python train.py --num_hidden_layers=11 --hidden_size=512 --num_attention_heads=8 --num_key_value_heads=8 --head_dim=64 --intermediate_size=2048 --vocab_size=32000 --hidden_act="squared_relu" --norm="rmsnorm" --norm_place="pre" --norm_eps=1e-05 --positions="rope" --rope_theta=82400.0 --rope_fraction=1.0 --qk_norm=true --attn_scale=0.134 --bias="none" --tie_word_embeddings="early" --parallel_block=false --extras=["some layers without attention", "local attention windows", "gated attention", "exclusive self-attention", "value embeddings", "a smear gate", "an embedding shortcut", "learned residual scales", "skips across layers", "capped logits"] --init="trunc" --init_std_qkv=0.0199 --init_std_o=0.00423 --init_std_up=0.0199 --init_std_down=0.00423 --optimizer="adam_variant" --learning_rate=0.000589 --lr_mult_o=0.8 --beta1=0.9 --lr_head=0.00939 --warmup_steps=310 --schedule="wsd" --decay_fraction=0.375 --decay_shape="linear" --final_lr_fraction=0.0 --batch_tokens=[32768, 65536, 131072] --max_seq_len=1024 --doc_mask=true --train_tokens=738100000 --max_steps=11849 --dataset="wikipedia_en"
Each number is 500 + 50 x the weight over its row's rms, rounded and kept within 0 to 999. Layers, rows and columns count from 0. Numbers have three digits each. The size before them is the row's rms in percent of the matrix's.

# layer 2 MLP up, 2048x512, rms 0.0502, rows 1284-1309, columns 384-511
090:479456513522505549527545477543590580491476482488543555495523477406408544522508540487543509485464526494494453474423487530496425480462505439578537541540537534473413531501527522534477533597495593541487565520494446420468578590433518479484490383399525454544493495503528637409448462540489415411431522509541439534503518483528445510558465450519499451472469518468472437524481532435561426555585
097:536464591575512602424489427487477435445411495563479583547421479440430461469526503458470503517466463561507502570489549476528544475523475557527543513422519458488620489564506498461539532517509465481408403454515439489456535467470603516450599522502446533510583461420527498472406480535438499526535502526483415524521462407543481458520489503460482461540442502484446398467543505472512492467391
109:544465534474553460518592458359547537518429519607472555526602513506506523532494586530517598519486536521480425482466493530394440453569612486493540386507484439472530430505578474460488504572433432499362502506497510468419481550518521445561413505530563398431474468485481498579402547496511540463394427450464484557491517490477555607415454548518507492483613445475604457441444514555597481509516
095:451376437536442541476479511486526571421524477514529478503521522455520545593483568585547459487460496498567554567463478542498423502475523524463400497510584449401546468559496518535483495589485563491597557431471498506434485452387438505495589543445582522493500556522413517439534486422563538484535341503535437593547449508539627563526496597502453481487533470433470513469547474538541514522550
092:543495407567491452473440545564515565456459573464397490544480460518464490549428536515390481546503471544534449534480501467508453522464496552409500518534526475462470567475536527405505597567513397559523374524461536440502419608517592451548520598511448536595539480503534494526403438525480557478454486582507508504493559523495445462495479472504603505495524525477496527521557405539548537459565
087:496461519507501476479467453508487490537463502521453540517479530473575568561477476469469516438493590521585557460522570490532443514485545544479482597534518423482490496434460596478481548406410451562448608543531544532491419543501621544485451481578597505518526499548453520551579484531430497500549623510438408405525467473419467561507468543508399484444381485429514409607389500455499494527494
101:535438444606574527566511502451529460445472521509530470543531527445482460516462578519419525474437602568535465514587540606501513455477452511582451464472441537633515594531548539435466505501415432616445515496571478518460575542493532569555502397526436485596537534471492533503567532479458448462511374480481420529493511490514533509537469502422427499506519490473460529571447492453511465459484
102:522553562457498587506445507545458562458561580518512529498545449464596558541476441513426509390536513536574579556507458481531556480546388477503537529456488560493415498531473516518447457509488408546518457503391532570529468554460480488559519459368485462522612477480492484473531484464532540522495452446461420471497445471496565600456474518503555437445472502516550482439494578536518551488458
099:427591505474490513535411513481565436533558542501504529480448479451581563373579459489581502473551536550534474443462478553468530513436523518532525476539548592502487430469479451547572442521511466456461512503477470500483585482521462494492524592458529437526519404490471492502457536562452458488466516474446447516475455553498479535503463553477446472459490490519488537531469527500475534474443
102:506482576501493500522489451526594321608366559479521533492478530458479351522525529550511530441534513472565497513540488452456501475522537592463474558515552525443465498558493454489399514560479464495498505586529536524512436444493457442477493471422586478614507461423494550470442466438542407502389409465453479441516457376495430474523473396466490475538494501415512420523497497534451596432423
096:556367449367538506503395502504587430522531463482444465492515539481461517444473529488501491663521470510571526400398559537388480501497494521487477485478501376552564447531469465444433457488458553535433467475533488473513508505458532481494488525458468535557496521535512441440501468551432532455403425487512510401506509421545470492425466417495471470568563474491494541568502578588517522415452
091:402395436489489467556479508580415436445405497443518480461478543451527466474485591543514479605472450565491474505491411520462493523522509552524509479509487522597528469538568536540520466442488538483519475561516445488480557552518619469574493441547565549508539404483517445517442475446482457496476445478522471464446408579516446442490479464499462410501485560480500427543447539449534521442446
099:544530486488543362452502438503573438543396537366531501506504489469596451446498531393426508536444523506517443420421472559533430512533565487473490490504488518481472484479514515479499515561534533500424499422492515530434433498454540477530456438410573567488483439493503516404578481477437498422458430516505435518578476509565511482554488461471449513521438479452513460547462512482432510466512
107:580442503519521526492574423534600528508456470426558560588413514453550480516528483482479490467437451525571445476500443497478473558456523527497516545405501542511579490596516509502531521509556517532456613481485499483466451555449519563410514434422543414508573581510508454522444511465394434520471463477497439492495405412528530583486467535447565447619456476542519462504429592513570511452435
085:469517509438586525552470527503514466378553491505547510439562503548510483486523449410527496490487477460519507490580477586515489596472487420546493470574511554463472423406517592580420514527467546439505489468528416532613590458439506493497364515581467465522451491569613500449464484443532506402507496551425530504506482589459494488499497473415476500482493550524444432473508487498478481440509
097:540478519489509497555449462511535422510466481516505614511480518512556497513477535458508491593538508615534570497462497506434430510459586488471514506530499472441498504414598500552488581516411563472539497492485467495515479489457476466558498485455415527501533537536515547612510478418435591485559513431454448463562455468506482470556436588498501477415570553535682446517523478473565525541511
095:479450478501533554583547509452442463514462476549477563430559540489503420517465392579532514516509468465504526474530561454569433513458468508490448550530512558540514490531521557413450575584446587550406511527510430499658499492490537445523464533530447525420453448444565495485494477420573554555469486458373531549610474552485474473493486547503529522501511494496482465488413498509575573508452
076:560532405562459556444465443560515465499446520497503525586417504483533474494481529403476509508552478548526469556481459419532526382494601511510481482429549508475531575481579432579508596477499566449505615527529569508438422534506489534514528482472538507542605469497488434502432420587510493508449408455508454440528413467465582436505451544474468490496500448476438512495587459478534530378487
096:501557472487434400447490509491509489461509590564526505551422491469511534486559580546477574524509485534461494547402425494424634522462511497490563508481487554489471626573464513474517498520518466459465515439423478531558542547446481499533435448534470536581514542441551524452418550459501452413531491448559412475437478501579513490535481499398466451501545522429445533514511500527417514437576
102:404552530462472608519429569508498548455415541550387462386482463447485490512461523504566562484507524494518558527461471562427561535538584532528467518486489519506506630494562461443432469463493433618433532475464499469438537479445596480423406506518523495483519532516511447526453515459462457534519493511505455555518483403528457487580477471515600437520559519466488484527455483535467496481490
091:485451619641567476596476549514503500570484525569559601545432540525418468519408528411502573438498481512404523535459575468522478504514503478461469457563580500486504533487500378524537515398529563439474485562502509486483468511581446426456585495467496517533598458513482480465534480470458468431526450493534418486494448534547513344493481483446564464522465546517508461497504557495478487486502
090:544450558493548548457535527481552469493526530523461507517519578384553397575494484555584493467469524535514520546389448559519520534439484461433510495442446471473520487476484616511533502523432451528551533490481464479519554513477505460462561510499515519599473518503462402460506565493491463466474518518465508600496448520526566477487491544503513502422561453425536449527405530547514508548532
089:384502472466476438519451638489461456572609468514438556519509493484522538486501518455456550547455473522477536475531547549379612393487441590509496482451545529472481419450535504514428574423518452408403472564462480469492499523587561404485510556513530538568497466550508443547525536499590481512480570421420520548438427466453587582544468571475500488481467524417492491536448611463469474538447
095:486428517489399480459500512562453451461531488370591547466492606515585469476522518526553511533456513582495481528451502449461533398522498477576473564561602511551522514482575527489547506500468462506510504450475493456494457464494469571425458443401481461584605449483481632451554414510499499473638446567519491524573560470536419462514455497438469503439491625496480534518493487528496522449485
112:576601440425422510478595432400647425459428540485496539558473521415488466544482574390463494457424535530580496528474455526524597476463498507573526478460532450521574470482517427469428535585390532506441459529502524521513449573463496476559553472437548506428469541476527550546469570503529605454469534455462449492539501436528538540494445509399471446507508507483512490444483521515420583508487
101:463554466479415601484497512445557467528513466544465432576513523464463546469379518548557470427548518564534530488409476522507472561466535555401500496533575465452569526542521476476520479377544558512524522515428550551483480531426569536442549515458544500399610611513518527440515452545531566529607452479424435440488536440519526362554463379500510468460489478446428514474548505483502459493493
# layer 2 MLP down (transposed), 2048x512, rms 0.0462, rows 1284-1308, columns 384-511
089:537548460523582498417525462492546555452403526487425499495496493585442590575432461464524500513564459404450487607508567504521436566472461475530496471524510498446495490477566561471446549520467555508503523491514500370507581417495484545514376540399465509529442470482569495489382415512560424490418410545548511475475497498494441512569770461575484535460508418398541423541453475473528439497602
098:484468559474535651479551561444471517486458487487455485658446513518518473536467477495447501501434493489478574435522505482466565457444537472448518491508486558451531532493505554526537483466493502596509445432510485531504480470474469540502515535547484461367505579443304511515461520529552583509496516483604482486533531568499490462537695602483518535502465466421492488432470433535474508507412
108:445526562413540536527436562476529473502473509483495507511562491511531530481491542432369462467563574466536437407514563458589530542423549412469489510447413467438561426412509464501609473488494446450486480452457524423422478453441508489520443427460536480534455497550531456523620580499541527467428548494561447463541479588476617458431333509470541530457455524429462438462526489535432564501439
099:534534457530488454553461471445418475512490499437551464538518606482459496590507431687458556497472464469386455543529517461495586524495472487558536567472433483486528500453565543507442566502515471501410467515467522462445507441540564539387412582521517568530404428553487498477607507435519431476512600479494519560447573486592514466499643474510530593514485458479426467520498484467562461538556
093:468511519504498515576454532501572575458400464574455484498580590507577501457481486491447446569450439553577496556436470565486492482483493572466455399374476506521581569537466493554521569459498440509477489511567490561513448488401493454514554597483483573554559503500522418501533497495463579518465448547455532553545448493447429440479532467459468437586576535585517509328483471499500592533559
090:536523349445531501461498462579540506445469460507517439409542455499435512559481450463548395301563467475496529478527496541483502500524465512470510394547447557418484491496471513519487518440497501454432471519436484454571489502492528446482473546430460488497524501449518512405410563458521516586596527483546490493470487557464572471386582496539548510404482419403412496498465503516518434519535
105:537449517545549511526472541487517474495381506508527464487536436418530509440469559455423442532417496507420415447459496569513458537577466518503440539421404507556496507503552540427427366523418527593470513501481461586371500462492547411523469429461507531475565525508465433417556432487524446534537431458519543499537494487472484486502577580383463458505558466527522409568434531545489439444468
102:508487562420495487534467572499542473464463523534471526562548536471489477520480446476431487530484487483477525560527491486472558486515536497487477509538504533551471501547512468462531491436450507481533484462467554469496560464495444466477475532500487499450671457487566493463517567482603541511565592430443496406501428550532444426560554543435506447437405510528470510527553514484506506504459
099:517554506518425487479450550448584456455557517563532507493461449459512564515634496461509536512548400506460424499557546552447450592497496424468506489528531490518484461558535487453528476473443455452506455468461467558485545455547447571400496518503541493475529456516419527418554545549487469442473501433505402476500562521462491497456645436489592529487498521587455510458489458565542499425471
101:491457519495479509611427490554491429489445487575444514433509497492549518573536492533452508410502554440426435408537494485524519521461537365478495425545463465509537581531564448546502524444532573596532493403460472487434453522483550380418497512406392424599478481467490515462546479396508488348428476472474530496469492520524463561591453426484470594521442568436446399455453479442441468495459
095:540473521418612480536425490375571484558491531521486510505445433520490453471458512595442443586627447516561572532551515488493534485534525548512491476434574509508438549534580532485414499511460575489517485526475534432340543491474505629548500537476586505507520541597562474502522441485456518461498467490554568493488502538508524456429493467436485374598607387556533483497478523471568487520489
095:503489533379566498556458624583543593382548473500518415575527472540505523488565516448465454543541520554454514510570509485523563520502571493539472471511544519451607478487504549485545550519521527505453532506568465479442556411554546626576538504442557508384486445521510502550464538534490525526423553549439509499508438522449519454479640508577457516470491553510456471481437409366450448452460
103:479504561445516553593464538497527475473521543476435548470442534546485528489509503393434531491438455509503609474475522488545516504572549534418390532496464460473500539516505541558532529615522531547489506450456402481494543452486516566487552475424452458530649370509526456448526467505446529466462536500507405485515477493550465565484503595565475559565483558522480509573524448496446612455548
108:488422437464503474524541473529573459559398545434410576623525454504474545465561405531481487563470481518473451433533527514544474545443544488491490474571486574581533458558562455440569551517555392575515645497483482432560487519490561514449463475557520449494536439483510486425508426526445548556483392450464497444459435492556507570530594530451494507544502512521480549473524473485545477505478
095:524532512539507515389502528539448508474567539503502447448479460526437486486437567473553572522521518550425523621514506551414454538470581459565468485552548553541512535529470414462520474523526469526487447551456518504468612520400533517543543544496515529561520467435485387433540467593528482524538376548462555564425558533512469513473644446451524579481508541509512516491405492492516517475463
096:548478571475494533530436450479481525434477431573549438537446529553546498559507534552491548508547582558429517550390546471556570473516512500578580385471631491547429566466563461533430537480565446431459562479510565510485546572481510490581578430450483429470491519509520563464458424453492559475535552412511410513537520462498424459499390638523458530454515534528565505452481544475410506407500
089:477644579560508510465479491412623522492501511455464437547451454533454492510532532513453529467508525586541437463463477429477597576483613460483485445507520532570562590508516500460492527534486479539569504450518471474508539584365494427502476496512429523428506548450540509567422447444641475511438433534512539491480511505530514488480542472494484488470463514519498505412580470530538469451377
085:539567467499442488540505480639467564443516558407493407475481569599452533513550496508470475498431364506465504490481536495419519500525515523492515417442531573452532462565434557599454569519545499444560507546542538527508493547463500532459471486498519451508632611478475512508371528497588528496466456580622704491502544443470542487414765568472532521495485457544514516517579472561507588404542
097:529549389533557429491403497485555443514488507510491547484445483494554528589531569514496535518587485468437507463498488521513521420458418504497534485524494495399480530534499517390469502520472558481501545440384467529410581464541519441462408382482472480443500428527576519498531487454483507438397530542575507465447535555513509587544667414515538498467503538570526499581556466431506605501551
103:482505452470455544497518502427538485468496518417498516494430498405497454631423496506474439587590524476487515462423577523516432457441500454471418498640495530544448505524502489443502514459445524495452530439514515456522565412508557513471535447430551408428423527470443491429552508442493520474491445572603388511491504498482552486559485501436522518509513477490509443501503483413444406517483
100:517475533583485389430580554594437480545519552565546420523495527502508457440495464634482494504444464560433490534485415495476539453480547510548509531412530535553485551567521464429470445458510552481524472488516517499512553548449524518616598484509557576478524519474447606597473549472488561343487461523475483530499523448507447551554565530548545518448484558509529437545489481453392450502493
090:634427457488529446514579530510426579478507479543470591560436459472472477491552553500577496498456564561485487546390497435474544508432550503488457484442507540542419506490512432536510529447506480490562562583568554561539531547478511487589547460475512520629499513524517391517464574548498506479496497560549463456488443428492455538521480477480504504503467569403433533502500522463445507579543
092:527590500468515506438496564553466500456595507482481526475501477597436482507571531587483497505505375472479545523435595540426454464521561470510587387494405464620538423429485452469454446527444443547512433492482479460394549537537504487394510490593449533512501493531525530492460483479596440564470490467576517550502548439514517531517655513512504479544502526519471404586459498487488441538458
104:557406392517503507478492526604525474495459355374490497466463543566549498479529498486477545529538534535545449427431460535502456492513579466498425510460535514472505437455499533483576560548517416428432465560465397482534502493529449483535443478538448453503505507513512569466463461475472514525554504555480603456486507424498558542479489565512545522483414578500477549575436520575456567474521
103:450592447524510536534436514478569478405468492493495494452537494445468409591463499553453467427522493448414514432530573486525552472504478508426475478532468536430594537486490429478555448429509519491547514433374567498456493514564483469451447402474451477572574522447472381491509592466443467371533504457559481483469521520500559430488443502489487633493496497455508491541487487437542505487463